python train.py --n_layer=16 --d_model=128 --n_head=4 --n_kv_head=1 --head_dim=32 --d_mlp=512 --vocab_size=1208 --activation="swiglu" --norm="rmsnorm" --norm_place="pre" --norm_eps=1e-05 --positions="rope" --rope_base=10000.0 --rope_fraction=1.0 --qk_norm=false --attn_scale=0.177 --bias="none" --tie_embeddings=false --parallel_block=false --extras=["capped logits"] --init="normal" --init_std_qkv=0.0345 --init_std_o=0.0 --init_std_up=0.0345 --init_std_down=0.0 --optimizer="soap_variant" --lr=0.00842 --beta1=0.95 --beta2=0.99 --weight_decay=0.053 --lr_head=0.0103 --grad_clip=2.0 --warmup_steps=200 --schedule="wsd" --decay_fraction=1.0 --decay_shape="square" --final_lr_fraction=0.02 --batch_tokens=65536 --seq_len=512 --doc_mask=false --train_tokens=300300000 --steps=4583 --dataset="wikipedia_en"
Each number is 500 + 40 x the weight over the matrix's rms, rounded and kept within 0 to 999. Layers, rows and columns count from 0. Numbers have three digits each.

# layer 12 MLP gate, 512x128, rms 0.265, rows 205-276, columns 0-63
578502490481479462511456464535482512505469459480497524479505486493541450479461538524550472519538476502517472421459540472491523470527519507460528464491495487474475501456529509505487534463501511
548559497477504562460525509551444506564524465494482434521446529457463575485480519466501510535490448432495468560521500513538432529466466468483523532512571430570604549541498424423469466475521432
481525446586470586462514494605480549426625462470463500435519523456461521519522523485487525515469495512600563473451511498496527589535549551531476564542520551475593493494516519480486508505477549
498456477533480502534557567581468547418553453502476489530440558459533495458470501458520499490489440601478497530450492546497475521541464492507426551580504462476569560535472482482557466496519499
491497479542554447507465527538497561559457548433475451510580533501500474436452571556461507493503497463523547492527526477541448490550502430469542550427519533501519486488478506523498562535512583
526448482507546513555537490559478541451477468471527520512432552533519504479473454464446476476469513453449482489537526569481470462510429490505532457559461506491452530406467491514484498506481407
565509500484522456501551516504499547474494552539566485536463535456430488520527508523518480459524475492476494571554545525516425521506532491499569510497559552426526476477449516551497499510519560
521524491501575492557494547554546525486434492468524491474473530499530546474545500460528497514530488480507474536492430462547546448578526554491481487560612447534474495480529546470526431487429546
505563482578504476493526495502608514536480588546576503475510553523477469517457522519425550491489471481461394513552488457593496560459492431483492507493472540541524494536480490505497477527485448
485548487483534498509522543494470549478507405456451512466499502452474488470532475506579552500482443490458564547532431525414508475579521491442462495518438458555478486517433512504515485507516432
577523582516499510505568482486512509465477490501492538521486500579492463535490523502458504511446563557496487504467463530553450476494541477564527511501538502568483570478462548475501472556498523
557493506510501530543510555509531522571465415469672500534508571512449454463521569506487556576528505513462494454478481500495509505546440458434468535478488458528525483531480490474510523558544547
588535486432480507483485450555463518477476519548561512466480465472549567482500523480491451479524513523458497515520462433485497419480457484484506508511501507498513525495507571558514490556500555
521513504453494471472523544523507475469515463494485510475480505494514486519422486530551501486515518437511484507495441523564487499526488464524502522508469497474532484489471511513499453552497480
484519452501501452470465550465411547476569486484411518569451493463449486470539475485467484551492499587538476557470537476497431520451519512533489495582410474447455495467516479429539521505476455
502490445481468498543499599482470481576467487506553529509498479485452492537412537522454452432501452519514537471415489599390454526467443528542488496527517565408521505527577556556558468507535457
557540518531413495566558544534486520493478535487440457561470481484513538514469511533441547427527519552508506397439480522590485481554499566511528590582481510456498556441467539501553507540542520
566535433499500523475499561475556455442537519482452535529472413555483455507499481546511537465512500534428494493567487423489494415537460534533517521447527525532456519477581509468483519534494437
579452462520572540529557390405494525497466483526465583424450462474397514456452455487488468513563476453540482541359518559506488487394509564534568537402405492508463517439462481439436582516499542
538512516493477516476545510431461448508569523478486532498530516435492503554514441436465556530495587523491578585558554494523455499443469509433509485507487433500519474550498517527473546473463463
476435510467441513547506497493415502434457544445472481569523550425495541504543480421521451529547494536518458554493509544442464478484536441542576538486427517528487450468452520500460501498499446
537440466465563461508480446502431452457500471574470493503491467506462487491524473492513495501586477476525472450529557564528451500475487477488472441474482452516531477541426460519484499510531486
502459559529475512530506481460520482528551510508515525509477478428487482501520477509536501479512532547495501506433533500525426507520531438454548434488555494404503491485541508514520552480529454
485481501524572519464471493565474522529540505495546466394473510487469488580539555518455489454479433408489537519478496507530479561494566486453511517460510517550505544564548492509449506626485533
523493500495490489464531497415510494525553574516492528469510548528473474438433463486535461461510511494539485572513568531462522523523521527481508437516517459486445545516526521505511446423495430
504554514494511491478514490506447470503538473506580513526471516474510514502465516489554505498487444564532478557518491467373503531493545493451496514470441458517493523485498497535493509527487486
502445424489495514490520442448516442560516511513482521423505583455527485496474521524524474478468424551511437541454461487492483399455542424493522464541593479522564638542431518547492612472495452
638578533466510469543524450524562459498551527454486581525538524537508489492458537538452475588507500549505444554548493522557558552531490504461533531548553567467433502479467516393511493516473488
498562486565533499539518473530540502492446485458542540450444438589457502511486508449500415494485487494522536531543451504434495485456461443465585457521484486558533581532530527526488535515486496
477578475478538435542562500505447489554488516539508500533496561472459544463454476465497515524587528533500516500525521499531514524492501533579536530483457444466533518414535472474494532548520521
437579553533483519480530469505537454474512524533523432519542434608542531467571537460474512516474474502434507459520510505458490526481446480481477540494526477515494494512480502501516502555446537
555589476455523448482483496485445477490499521530526512494537460529547474538540491529554544514499511560511562482496549484475540478560502496513533488380514509467507481526546575501476495461451567
579578481481515477514513501472539517468483586455515486517512475529408451548495479458515520573532480492534525481512479475510510507498529555524397535491487510529462539544503487464446403489483455
563535509501553469491456517510394441524535485561450570448466503561478518502462437495453490567502491521491544571416490479501502500518529440551478445523515505528513570494515516501482488512498518
509525511477533468431456491458427496556501473468527466464415463516431510575380466492530499475551512480446512523530500566445567568535495475507469481533512449558525448497478396518438496482420503
597453562483544477404499477455546509559558531551490477510490498463469502495462492433577501506534518494488441510542495530562487512496549545484520577435433501543461576476482457478470481588434505
499548520420506531511512520509489519539509472415472460493475508438423575511427493543473470496454565481510549576538530558450445446538525423468511611561536507482457504466517518519498498509477515
545464512514462455534478500381408535496490500529550488417609530475536430553514551543483532456492456510482498520498443486564525526595503495474514444518544503491417436531467524483442437455482519
548518484495502519480479511472544566488571547460527457514472470487461494473469479517508535489550447479544574468537497422542478555512500532535483487558460445549440546479518438498497469487525516
447515529477528504520544478536497483496484478436515510534556541510476459559503498556466467497491503529477541447511523462443477455550434447538481473466489550484500530451425543521596507491499512
527492479526562428444493501510508522526541539502502499550487554468451443548513572495499518475584426550491510474558521528484500519512534467509503568487486521458508424490498542477436385491535540
538499451471551433526510498514477537430520434503512529553494538502462464492534568431516466553436516537457505424463522528483503536415529484434507503504544461521443480577516453538421529474489518
499494502527475536456543586556451492514459461522509485428473539391495524494482426438529442456512512419512455522497502577512506485511543476519477525491480472553413494519442498537500498562468542
593568577497525580444475516520506503476488549413546504500364532488512485478552489453509419448490471495529544526529510487533461545431520452485525476510473479483485472487541456531446522536494465
531548484543484485553540468444490555537499515495482507508479472487484472426560562500542515523580523492483465410543541484524479480459523486507472501479461547503499469495480447512489558551403558
508566496458515428542430530453452525499545557442398582458462544504519528553464494490571491504531441491477554534497467482574567509490541467535620523499511560646468511520519537408523513549403541
537403468421493465503449421438455546445491562463493483532495594517463541525572511492449460391573540474487509446472499479570534481501574492484476480478451488556519494535488545486571538521442489
508509516524551499473490494459507517541495522523480526478495480451523484483538504539496484417534537554552555515541456458453514465530476526538499524469535496505507505509456500516459404435521492
619415527481480524504471507539480544449527492575522541514499456492498509549431452539455465477481479534460450517508512491484477432486435558531445489543559518489527482523452568512413496619477460
472490500418505520507507481522464477522495517503539560460408534460504389478483490496470498424540403511448474457483450549458427502464514427467456530501548508468464463559551524476547506594538543
495520534529495478563519501507526569434549607469544545500535476515497428521619548467515527483522476578560538563426499519500469498615484523566448482522451553494477446446527449503467455497466479
575490580477582483490526402523451451548538524555428578555526465544509529484524489474485518527519460466557523519518371510573542482505478597513487509462511485513429575525468534517464472534517495
562492460505454392395549523502465535516525564538557479496522538556496485590553511430508415511417491523503459534444506566490518472501518545501593561512492497525492541490412430500564473479474465
516507528457468592502545475439496453522526557423445546602470537509459562557506589421490435517459537487536507532565542522486517477482534477539599541474476519466528471486488534408521458536564520
468481500502454504520520520525473449457555506478519526495511474507579565511509471498495510571461540502515517437554521572621477471544483548500515513501499521528497570480473484468472515500503469
579432407493500469556579467493497457473484477438492503515545449456451499487496519460450502556551480577501397449468472468541470495543429484563454448482496432471582530449447509503559430516551433
501492497444514441583434510515468469507512520404499508495522566479483492496470468376551504564562513478480515510483437462445456523447474541529541475531475460526467536526540530518508561567511514
490497513558479511535467466511475586436488436503462510511470519466472501507466482499559478510540479464490453479520506488614525493538558506593534479492525558532490513507491478485518464511566498
505531527455507549495485498491440516562462515496571509449452506423432466511472535493483506472523451448536537544545498588501517502502399499524473511570467533525446483516504468396459513485514462
505559523480497482586481547504472466492553541516517461448435451451473574595537522505554500474486500434554505510550584562495484525476534502520503539491493568475514460437484514438567543489457530
507482505470512455519577557375500538522489585451458486463483505395432498547515465512458484501522510486507568483478514499567480547451482478441570454484520498584464538513449497485534539503533479
531507577491482505494522520530516507488497522482516498531455425576500546445559502524459485493531521486430468513461528479517527498545458512507527448522490543487530503487521476434551456589488505
521513445501536482497486426565454475526454462572475557456537515474520506510464548446581515485482478543425447486530538488542496501471514418528546495460551521460586479523456464489487438464587546
552465497518521496451421557515533505512487527523507557486481463528459508507575494526513508517455514512536513475458451477470569512496446540534527481435507428518501513524475496577486501532475487
507493524447501486433536478441586567511459509479518585535510529564509495521446498529497469467530547534532533497464537469442505524467516498474489492506488509450419470535508532474505484535541497
513455529486534501507498456535547442507517548465560535393551548519524582522465449510425479523488438501478455530481473504459492463443494551590519543575477483463488505577386496479480518500554408
485503538512563509412486475535491496533595418487435564436496541449505553447475491555475510485530480505528454507565496527521561494495455513467492593487489418515487517498506537437605535495446485
499485499520505416510488463456469490539511545489470537400533469546562492478484488485520458420503486488526514511508444517478500532543487459476520536535476454491487513579528484527542499538416474
496419483523563545488470572437482542510492467545490499476508430473502571460520534514559507452556525487486433505447546576513408453474523482503568497541529503467545496506399469586454532519550471
518504555532495493494509481492530567493490520492491478556495505488529571450474490562447477511509451519530490466532474455391533540465515508447455562530486483512498495533518527506463510531448468
571510483455555490463507483493449446515514522513509500544454494507585447498493470481550517554506565565404430578498541517430458585482491522488503504521489515545511510573519538582514505538521481
551538447483513439494582564490501458527472527465506473475588470509528434510481444419455465519473416458510543516487510527480489517549530440422467473522484511479488494532508450503502533461516482
# layer 12 MLP up, 512x128, rms 0.255, rows 205-275, columns 0-63
487511488554505487552512479499535587547441470531507425513463473497546468486530530528507513441513492504467469506517547467491525470509501487501482527545499557518459517501529485463468494516461530
448493513490466464560458546461526512453538497538449465475542494591526468483516466489516469496455431599530520446531453501447521428508500484515553564582433555503463460406518473449503511495526489
488539509500568532470463503492439520433470426520448542482544547495453445526547551529526474395528581514505553573529475489563597524488460453535505430448531481479551547507537461442495556461481509
457474544444438518525541560438484518563512475461524461488469543507551445500548524484563482524494517480501502592440533469537397555508595439532478498529476470508442489546534399524493540510435523
522558565495527510543486501571476470531557563496566562509481543449554585415492552557500524581489545511523533522478541492525440521553599508465514534537459519544526544565572516482407519484508490
474557545496533548441506443475532486566499553480556560444524483487548483558495481537509518534479538549504457445506534495445494448515408501563506555445465502547526463466492512501509462513559498
568470586500481524506474513508531506490445522474536529491430493532534540475494508433550523467509549490507481454521504542545556518440458497451479479515500472457429593427543473504483493508503463
566522501503479512590483522516518529535468499492584495542436461500493473565495556529509520445498455485521531531468459559512586489546565517500538511477548425492495456562518506502508527422510459
559511436500499471479490518501452408526524480533468461472398501495532473528492421490486513479430520517527496535529538550453566475547508554504535458458467522520571490514535529503495436553538431
438554515496524582482460469497492550551569467515452495460472499538486531535490547506517447484577511490517486526494488501560581502521451578532510517518554496515464536530460462545549550576493487
433537481521472632469509527458545553443493498467502529423513525485395509582485456477473507431486552454539436549524501498517466561490498460487437544523513494459514478481553511483509476463462494
558506507441488449468481409478523470455458508452504505492506454589465522531460449549495554459521472488412445516501525466499474433522510542482534571468462508497513478559508382550516533518487473
505562581501461480444470488534481540571412533469468487566521494548509512447524507471487485542538497529502551491447567497443522473487519562480538495497490511498435496501527536527545493414485477
459565482511512549489537473539504503491495490590497542493506457518509472510529489510481517542544456487532483408512505499461513529469524536467563478432565507549500497470515483493528505437501516
518500491464499479492490504503503561476519524514494564516554554498485474473517471480487486546523499576500497477415481475551529518478515513495532514577472495571497459389534450559471460557587541
587526520457433472634571518493476506508426500427518427467563555511439457515447462471547510434584504552539520522461530452520507432502436487505578533515507543460584459523526501502530525523413481
494517551503528560526446472526521547479468506508494433474505453506464642492474497472441392478509556443548485507501542538546438491439467475516513487433456441541474443535471474482485598477515435
565485499518490535534450529479516495464548549428607540513533531518527486565508516533501485536515514486469506452526537519578490449469578504506481465545530523525531448517550481531460526474492467
468437603511538511495440508461491480532497534466554485479473453488469497537515509516411473612531533546487525514508518505457507477430500471419485548496453479575515511464589482542549492556467518
437497545489483520495469611500526482561454480452494469458463441478536518506518521520567523457434476456525461455530497578493532566480483543520468520563507495531466573487508457493489538616548537
469484487550498527452528524504449497535523480447508428477498565427465509489447525550484524472506453563521525569550511470482533535499548484501515504495527480449522574476544572458554489512484457
490512550469509490470566523542497460572399534457470487481496549501551489538485543494460514454386508555514564522452486506517516400561471516520530465460543488448502496503526466493478459511569476
482547500438534509539484498498489517469482575513476524482497465432523521482521491528519535504461465588539465570506488452457438451494557517408488436530494480512538514510530543543483552502463576
464523402470463505483499576515456420531432538456539449496489553583470533543538467487482491490440514557534512536460452542463521531508529433500506526471490558464522557484600510544465477484450541
482581485500466532467447531506427511513445450502541499486492506393508511525525498504493578547471493538539499461546435557529499490505442489439548504478515472549525455444476519501549506467526494
476545536539458489501586531468425497516448519470489462427553520462501533530517472569512463541512498498479491514500517553479486554534454472479512451536460487520540438485512572492512438565522542
494454511532515520475446541440455473463545451531524471527457505528506471566465595521470475498432519555464526495492515525468510474530490491462523474484526493441443542499516480489466495519515490
456432507499524436519443437431473507520482491485508526481492545432439521519506528401531437496589501523461516514510446519557546470464513448572470527454445428489457531513476507512463579501574419
482581500461509497521504494474451490555597427535535569554481435457497510470447535525563477506477472507402463470491550475485562549459584519479515480563548426532438515463441512488523547508521504
523531486528529477495443526485504453489492506496509468557497518537609490488506501481448518496546515488475463484516484422490460439574479503431483434524523548485469461578510510521500502470503531
428531500475498474501505509521445497467477533492513465472502480526496510508594444504549455425493490528532517584474529478446514489557507519522498446491534531458500488485557594528555493547544473
485510516487467441492512507536509541499485415557537504502488392528496500501515585502497478454457463434500539466444464486569535525473499517474475480447465487531501502580438468467418487535495443
439516511497463445573513540476513452488506438546527520450462497496517492526527544490475472464531455478462487456518467530472527486516480521473518510504491448471505478480519544536554514474561507
553531571516505597517461586427508581473495566446502533564399516501497481586513471559501449446487450513496483490512486500540536567455446505542438519573505542514568489494556481461561575485529551
476541462490571467509553468523579449483523542558487582531580456474435443462507520473465480521451552477563507513472400444496500487518480533558516438505460514532478517486564525519362507470491478
558481469426509522403460515568519468471588539447498488508500461500414459510523525547564528536500473531455570519508491426528531474470491541500519530459522504521477505543487546548489476488459473
498565528499515481545529473629485456501542509449516569568565465504513487501560545557458516576504491450502457478531472510573518526433529544523528484520481457563524503501534481445471436489470497
500595515521529468551451512577532541477544464529496538511531620446459411443498519549591540537499511506451573418472402506470519511540614454462468446509525528480488511514501469480473446508564472
454551463460545537482510488435502599508473489546475573539547451521500458571449448487494519534485474448387438463427467572545464516453530470473531516475547514518508487538512468521411522512515538
484477598525529476439582542520482498528563523625550532539476518471581466472534495463510502484534568541405478494458476517494450493481497446515459514472487498489468485470445509541522514477511496
494504524510515493523469511481507519504561481490459470476552550515509533484407393477536459518454489513521586530484547540515512458544529511512516478431486425461468488507457538414525516534481452
456543492497518561483588453453509455560523442470497503459551467510559507506495523443545532576535463492555407503541422497433527445469422474450483537482563499554548522461510574463545519562508447
453524488423541542534490454463485579466545471504526505503572466560478522498545494520460459519498490482486556483526550451530435460448481472449573411521488470518434451513469503525570501570552526
457485451526519479505483522485520482448530506474489445473549497469481510497500551507484544483473486541446441515477463488563534536551480522525468533439523463450555450427502577527474472414459580
507504479512520545529560473427536505395531470497448493482488455571513514528552527510603508496486485522562437437471449484480536472435527521491521548536432500477439542562524510523449503476415492
472517539499494507541471500501534613419443508508494366514522506447493558512433505483503497544537496451482461533607533491438435519444513431395465520484513468539506520468578427489512489503496474
538466510544530546579532485472522491478490587465501481495571531443500474474552458472414527535492538448478490542521551550549488491498498471531483501565524529512504527475458385523523521514525552
470434502561484483480427506463507541506522487418512496490557515458465447500451465467532536504519527430544520532505535530523514498448547470555448500428529444489506521422445502512535513480537582
524506482463496575498566535501542509520524545457488490493482548531499483505600464531409539486496565505522488588481601525539522494578472521496537513527452495516483529489444489516557496515523486
525475531507503487543508470415470547489520412513514452531485493514516466528557559522527485433512495503435493546586468459462537507499498495455539445542572541469452464468512458555508435515501433
521552502499504485539493450558460498465420494455568500457477532561498541521461537458513511454465509452519550557537527565517444504492576422571510523547476560475381512478446478521514470577479554
473554513547505582534504456500503602491575468456580521474529482520477402433475512493473547424506503478491531524490456553467559443474501496495499565554466516585500498512453480462547470554524516
522500461456538521520450423459483501429525459495492478518484407513532467558440494595440596541621491477476513552476518482443518507508551485471466479497469401572525492591541511493482524524485454
473449514466491518455526463496437494472450455494492492421459485470467528468510462502549481557533537455503555462481476460609488505547488490509447486558409477479453505500538517562494490431537419
511499488527483486502510511572470502490571467459470507493454513455454492530496531499559507550534560498506541496435494473483531465522472562503468544508518498486506513474485525543479555508500466
501554406548465497472465494537543557464495416454495483502518508370602509503534507465480555489486402490526552475439497543447519427547531501561482533503519575489521437470555481472493521466456455
494494598472582497465518520449479513518513543501565512507514571524538474544506538514429471477530447512552503520547548508481484530484489483540433442543575519519493511498443528541454455507567516
601579522512556555560474494510558497496425546472510531486523483500451477456468498499539496505541474546449481478535476451441493486483475491462577526484479511494501521474573516497498515509513487
449520445524422545512490485480547439462481467501503493462529521470526483485517564479488509546523491433467459475536513511526490469536492499544555460536602456530528466438457522487497517579569493
543455542494509512459435594523496485482436519453530518504574538487536584563511489502451503506477441470556579534469489487524472561522436508513449494535463455531533467477557458478525530505487504
533473594467466516475530542517519487494492443481524600487508448558545539461515453492552456487516472558490519460519452480447478612498465555452537544515535506430534540532549475513539536504495488
545494525438554475547455515459435548494525464515490519475492543558541494605448458569533555634514503552536483504530506510528481541459482493497508507542462482532485487557553499490451508477519491
516541527525550438525374457506507433524533481513522488514527508505511490423532509543463408455491558455534468522512520524534489565562531493531479488477464486530522519503486492497494399518499449
565472505504485572477511536477538472503490446481471501466499457431522511481503524478449445471515446464466540480555537506481520450515488452477520456509503489530493500456539516472498466477504458
449497529612461477488494465481501518498470585497538543491529515475476551533485557481503543493519436502494538538501486493434510497498459505488447437508465491465490499518440461434452616477506500
500527497537501461558429579516544422503484501536515550516527524494450608532507515513409499508480474474457535464476508488486548548466513521526533530536546506544502489440486443452527530477466500
482538516543466455562534504539519486514486519496520501553621508516461427506454459446535486392468515431454487470447491518423477454496450531502513453523422541521647443567491569528516534500530454
468463515484527431485527500463522456500459517458462547494502441546552490553495470539513493510520426522536522536482483492529531488469494544500520416516529484520444519443499508568522490508466550
456541539515506452474514450513554482504489539407482567510476500535516505538552524524507467479513545524492507509535483497481399500565585383499446521468520462422556516560534547488541484576521532
487548455470528504527581539518496441457418472506439454376503458515489493452523546504541524410426495483488509533531496426504508518530433551498488550542501521580543484467479527533428462542485522
557502497492523403426528528501569477485531511505553529543408480475530446414472476511504499467456552529524441530463509530463472518448466496508577490491487514496529524535524476522520464584534496
# layer 12 MLP down (transposed), 512x128, rms 0.259, rows 205-275, columns 0-63
463511463497482477562495495450486480510460514529517486456488477492492544519489516553499472494533463525521496443460487505519572441538533507491530489498460531528485499451510541478486521496473455
506540538449465520473428486449415544460579460527481500430537455457481570531486547505498539448546537573551513548447548478493479513523531488452483525474519554507445538515492508494489544524459495
463550471538455536496559516502516525459490489471426509469482497479498550518497480484506508447568489567515467441485537541565520507489517516484526447557545519471456471550437439415547525557475470
403515496455418465538518451529527454512495543509479559496495538430513526489525501429533521524474531542482543365529481527567482484467512537528518504570423490511523521529481538567487484545430501
372401535442492505514463452508465483489498548506428470530516518490613497547489543545458477555492540415513511467544487574456494484535470543494464594524506484501460576454524520492510538527444530
565496558471464483446508552496512458549552485553510392493536463573492400484462513504586495495454539544487526508524584429470479462534496571413470466552503475444440482486516500591480543484464471
462499434525497539516461552440522470485472461505508520484465516428561539517422488521486517459514521516506508518449515476495463522508539479461513497491510489531557510437472387538499480594443465
637465552490504476491505530521543512461465456444510458469485552525500515482534545499473565519506490469474482500474472460476491519509516457602536441505538548497439499486409526532534475500557497
562461470536486517430532541501541520519466514485525555433545603452520488528445546497446450503428509479489477529548475499510477458483495465515478446491494542532505506487473490540543358530536490
448435481445526602496563488476482526472483510470471534501539482473497563523500469558451552488590528477493513544527513509529543455491479491436561466462547513569466541505506530443531515543516455
543445501540570551563509579445509465566543508462519426532520467513457467523474499497492460565498465503508493573478519540485528453466540535464486585488501506504583441522530504536554493395542521
501512475471452450512432501498482458431565386419480607482552433503577461510505489500519587481499507502470437523505526470469555449479432529467503572446520511495501480500492458532446542539507487
527449487485499495492505521449492496510485484487502444539531484523488472475500496521549503467506544487513525559518504545442447478479515471520514503424488419475528498516537436500484542466499537
514457518549522460438493482484515517431517494492447468496512462432487491473479547486395503515530482516500488580496499456566500504466485529462578486496484501487441488518522468437508529467504509
527538529508459439446472488511484535530542462463539496433512552473528510434585573554580507433445563488499510461616525530455515502519486431522472464495528532441494476565425490463563496515498527
474556536553501470534530508484581499487476498511404542483534508490499455515489526492579431465502558529464540467446390493476471454518518498477466540516494516405473575456526541466430548551553484
380539486526427517465461421523492486442551570565527482438475478457531467547484520498560438513439619479479411527585506506529515566550560514463509529508511545411448490523517479507468399455498483
474465551478537577514480526514474521589451462529515505454539494475544532455486483492491508499540421546541531523475481563548538498476503553520493415454485500439553472488522552477495526501470440
522450368504466531531449523468405519549458428422500507510518442543511499564586430482455481474506609460473477523543504478512431501536496552402480568562485513439496584547504508476617554520461477
521456479556490499433424509504492493453452537593466493470499545524497556512522429508601487521541475520559440482501525464512554510584518568514521489500515513455503559455405506481502522533456435
594497411543495514518513487533499515507492458627489512498525482498467512526564434457578482457521504513475441522503489483484501467472504504501538468457504469494434514512470471503481501510508420
525471576525471490517487539516476497493527473605525556517459517521474511486547483486525482498470489493474481497465485517532560533448492488509482485475473524527510458565459494484430544526472486
481463493509506482517525514504473515524487519496448517480509470464540543516498502468510498487526534483451506477463505503479511495548506502480484571491513507467521504494492537484509473519495475
474449563533464449456530514481492499506521428490520490529452441479531473514468566521458559475501552488534570476469495501494521586483541528429479394531456439451499460468514532509466437510554514
594494537471540441474475507486542480415525433550502498517506528603476582527539508480503501466487491504470435536516482462474459446514512522508528487492468489485521483595486479493520533512470543
441533478527533553498540498470528388468482511523483511507519474494495517481495482479494540459540485493507507531492479580571470549449496510492496488458500453497498509489480462489440493494485532
493541463533559559503521508566462481484550501590499485509553496539529500488495495504524508506500524557447466460529434448496451493460524474514555445473556406473517529521545535503493476590506382
513554502537501486567550477432544460500616473304459482492525574524497481494469532458528551369507489507501501573546499399526523469486489572505471490451504481472460422467481497481495528460444571
540506428403539517551520505493433544522479395552524510558524477584476495454407537539568513475453462467443515437491551508494524455471574506519481555494606481512547483490463503519425483573465535
534514502494437480474485526458490518488523516472494459533580491473484440520521513572514521509458539464496472539505472519475489535491518512512505487517442552533561496502518475539515475438439485
577499428511498493527495469453497533500558430470470462542506518442444493480489486572485542447477517474498503483514490487464493480517509453535484547465481521502453511517467493512489544480502543
532450499480438479474426472498442564533506455537446427482560545557411471517490427491576457529494535464498512538431533431494493481487566446468519486488524570495492519463545544493474484513562503
556532463463516467405553501506505502444560447527510529494515499556473509492488519453527522466521485474542526504533500417505504508517510406522497512440480516441477527554518536555520492488518540
634514467519485543480434569447529565533459551484479535523478491543539547455538442515545491457506460518495465484455469466527480522399467519514559484673518546526548510461569432504528497544543488
493496588397511479493496505451504489481445435576485481513589453528530500468482410500465532448501529511494502484432483445518468431491442537448525499501480501417397482499495512519441471522475419
433546483547501518459549543464502552454550521508480515407445452455471511525527472434512387506587465498464453489517421507513468444473481493473558600478603518550590471485520457532521522474526481
388549458543477461440501494505572505531497490475498542429476531463491499461501546444488515479485544505473401486505517536487558489453506522456564486485486548454482564528476570439567483477530495
484540522524531470493445594529466420524574476506498460531486502502494508433520462494487487470427488546405410515422517453521519494522500590536435555564508493497526434504454507520460534566486526
539538476561509540454537501537516472504405460499547546419542351452548529524504473543497464514525499449513591549499497504525433459555467523565515488488478474555507514456555521547496498455475505
560475569518555512462482567537467502440441476517469523510477587462525536479518543519493522518445495524526505442464447495506603566443467507572461497520500416499481472492495562422532500524525548
581545494481509353461505501484476501511555443602531484462465500456473520484523505441524433481440443533512521552496435513494550512489479530515468488470445530475495568478457500482474530503525472
514438553500520553503441378556517463498438491487453480606527565484487569476516450479539474495404450568530468524521498559463512475492509441464444494480547475387501475529580439525529562508402445
568555488566542456488479484457454590493491415498473518581591489475515484479571513531428505525534558575490510469515531575434487461564543446507493515565497513526495541507479383459514522567513545
465539485557527489459534505493494557495451563509458546462475564492440447507489593458508438488503411424546522543454459504542508624449433490524547539513471383496485506470495561495487495445479517
492554502543471437509512488549480501524494496470501549452528515489499543439562383500497591484518512497446477437521492457419553432496575533519530543524518484575491469488566515541535499505495466
425558482524455492512503489489466443545483482477494437498467490479437536487453553491475552527402477611517510542472566561496411514520515456496461432492397464490512464476433557485484466517547491
547545436497556461473517580478523456515514591479505434517525492488479449453580498514512460509481501580456503468485455507512509464503525546462566474517494517436465499540532427496577520533517509
480466513512529534462540493433470471527520511513515480494515485524559515493503524515467436480482576521497467513449545510489473507462508524472486467468463496404535487501486546489508504520492491
509469502569461512540503577482459545519512429461498448494439435534397465526487499498459464493467530515529454447479427503467523477516492449492469479586449526549477534488511567448469518521459482
500533447486529550537522542551476565539551552493544494442548428548489493488409487484514495531488469442532537401509473444471509557504488502489588533522575604531535465511447535512451500491550482
437439514563422482546518488545482519485500495555553419451501486594538498544506477537558511522528441512460388481473542515518486459438475572446485438602433485486562450485583489476495529487443458
445502526449447431479471512472435502501509502535480597461487392487526586596493461529592545516416518495444569562502459434394546499492531594486457529457480442464542463450516508517481543505464543
571492526510515523511551510458459484508484617569553438541561467555536504552471527586537488552542523511493583547527520553504530400460467637499474492521422553469507548483467440535563507534473488
506517474542448482480515449511490559554497476507605576516529508597539525407505479456506549516460479531501526570518445445523528513477463411547449501481486507509496580500525538527413524513464502
440526542467458492517503462410490477508442457562547503494435501508523498469530546498478490503533533506530601522469472489516491527514508530553531461475451493579497480454450499482466419528491511
549477424604557541524491578516445511449506427563488551444564482577520538450486487578463505478531458626471483477469495511466478492504460526545485438476543508593515479445484463464484553505506520
556519412507565509482534517483518520519427557467515453459476500504413471524529533481542457452493496511469582452512492474532449470507559443571472440568511594528496514513529397486506484473565522
474544549493498451535457442484561455472474510507512512547493572474473494462480475514489483508527499484514485507515537508512523499529485497436524550504412501481496472549481470465608498539502482
458571444564489479489562499532508455449487559552460505473534564502448509563497535495394460439498505518558523470525541405501508507477464482475478468536603472557507416558490482520511521571505481
524510486470569519523508492537482544440471504510493571524531467455520492484544596492532444471519461495528465491474491483471535498531477519493391490496497476495512495503588435496480558518575549
534509455475428436552474461458500548470525455454426480493493573525430439478487494457551503477497515495496474483530506510455504489512485493523539496525558475450478516539453532453525468471494579
488491542538476528510500483531498459531505512515489514494461483501559520508497511499479464485505528534532484527493540506483525494533481530480505509531473523503523465451503559486501501544464487
444545462436490504450415508480523411445560517450452496548492542548450541498500458561416381569576477479468491495549517464658523518443547529413488488473511492507517551515430525492447405532518450
526512481515488507478496513527464519493488525482489520490524506523501475486504495560515476545438475508474536483465471536514484517495477555548569529504537490492538510500521460495479473508486508
522484555476455485531499502502527418558552473448569534544539514538488535507460508489431490515477552493546473521529480460484480601496510490513497537538579500521537513478537566524465430495497482
420481455530500501566541508481534472462433526509533461501513431527461583554489517504486491503560481449504471386556486552454561487497485506547518526573414472482512470469557468531521571459499455
522474546475460452531510564448452532432516522538494511510482451514553565538455507500537470483454532434468485525502548501497565472483559499481491507478443503505449448597542473506468486485394492
460534481479470488484487506545547490525492487462546505535445541422524513552451475532461452469532546493532487453468507510528436499473464535445510495459503544447457536405463453530467512474574496
466454499542512492448502397468555505454455512434546491532463523508484557489481523476544483447510527565576566505556525435524508533566485462549499446449519547484510518513537522568440448443468536
529465428490535479482513491532516488513486469499485504523489474507487489503496466499486481490461529459535495517457480494474464489466516483511511505456523475514532516563511492502484515476511473
573510617531480481494530500517493451468461529555469465422452450450533526513524525474471462468510552481496498535540520501453503543525518516528544517521472455450562487538455457483467489529465520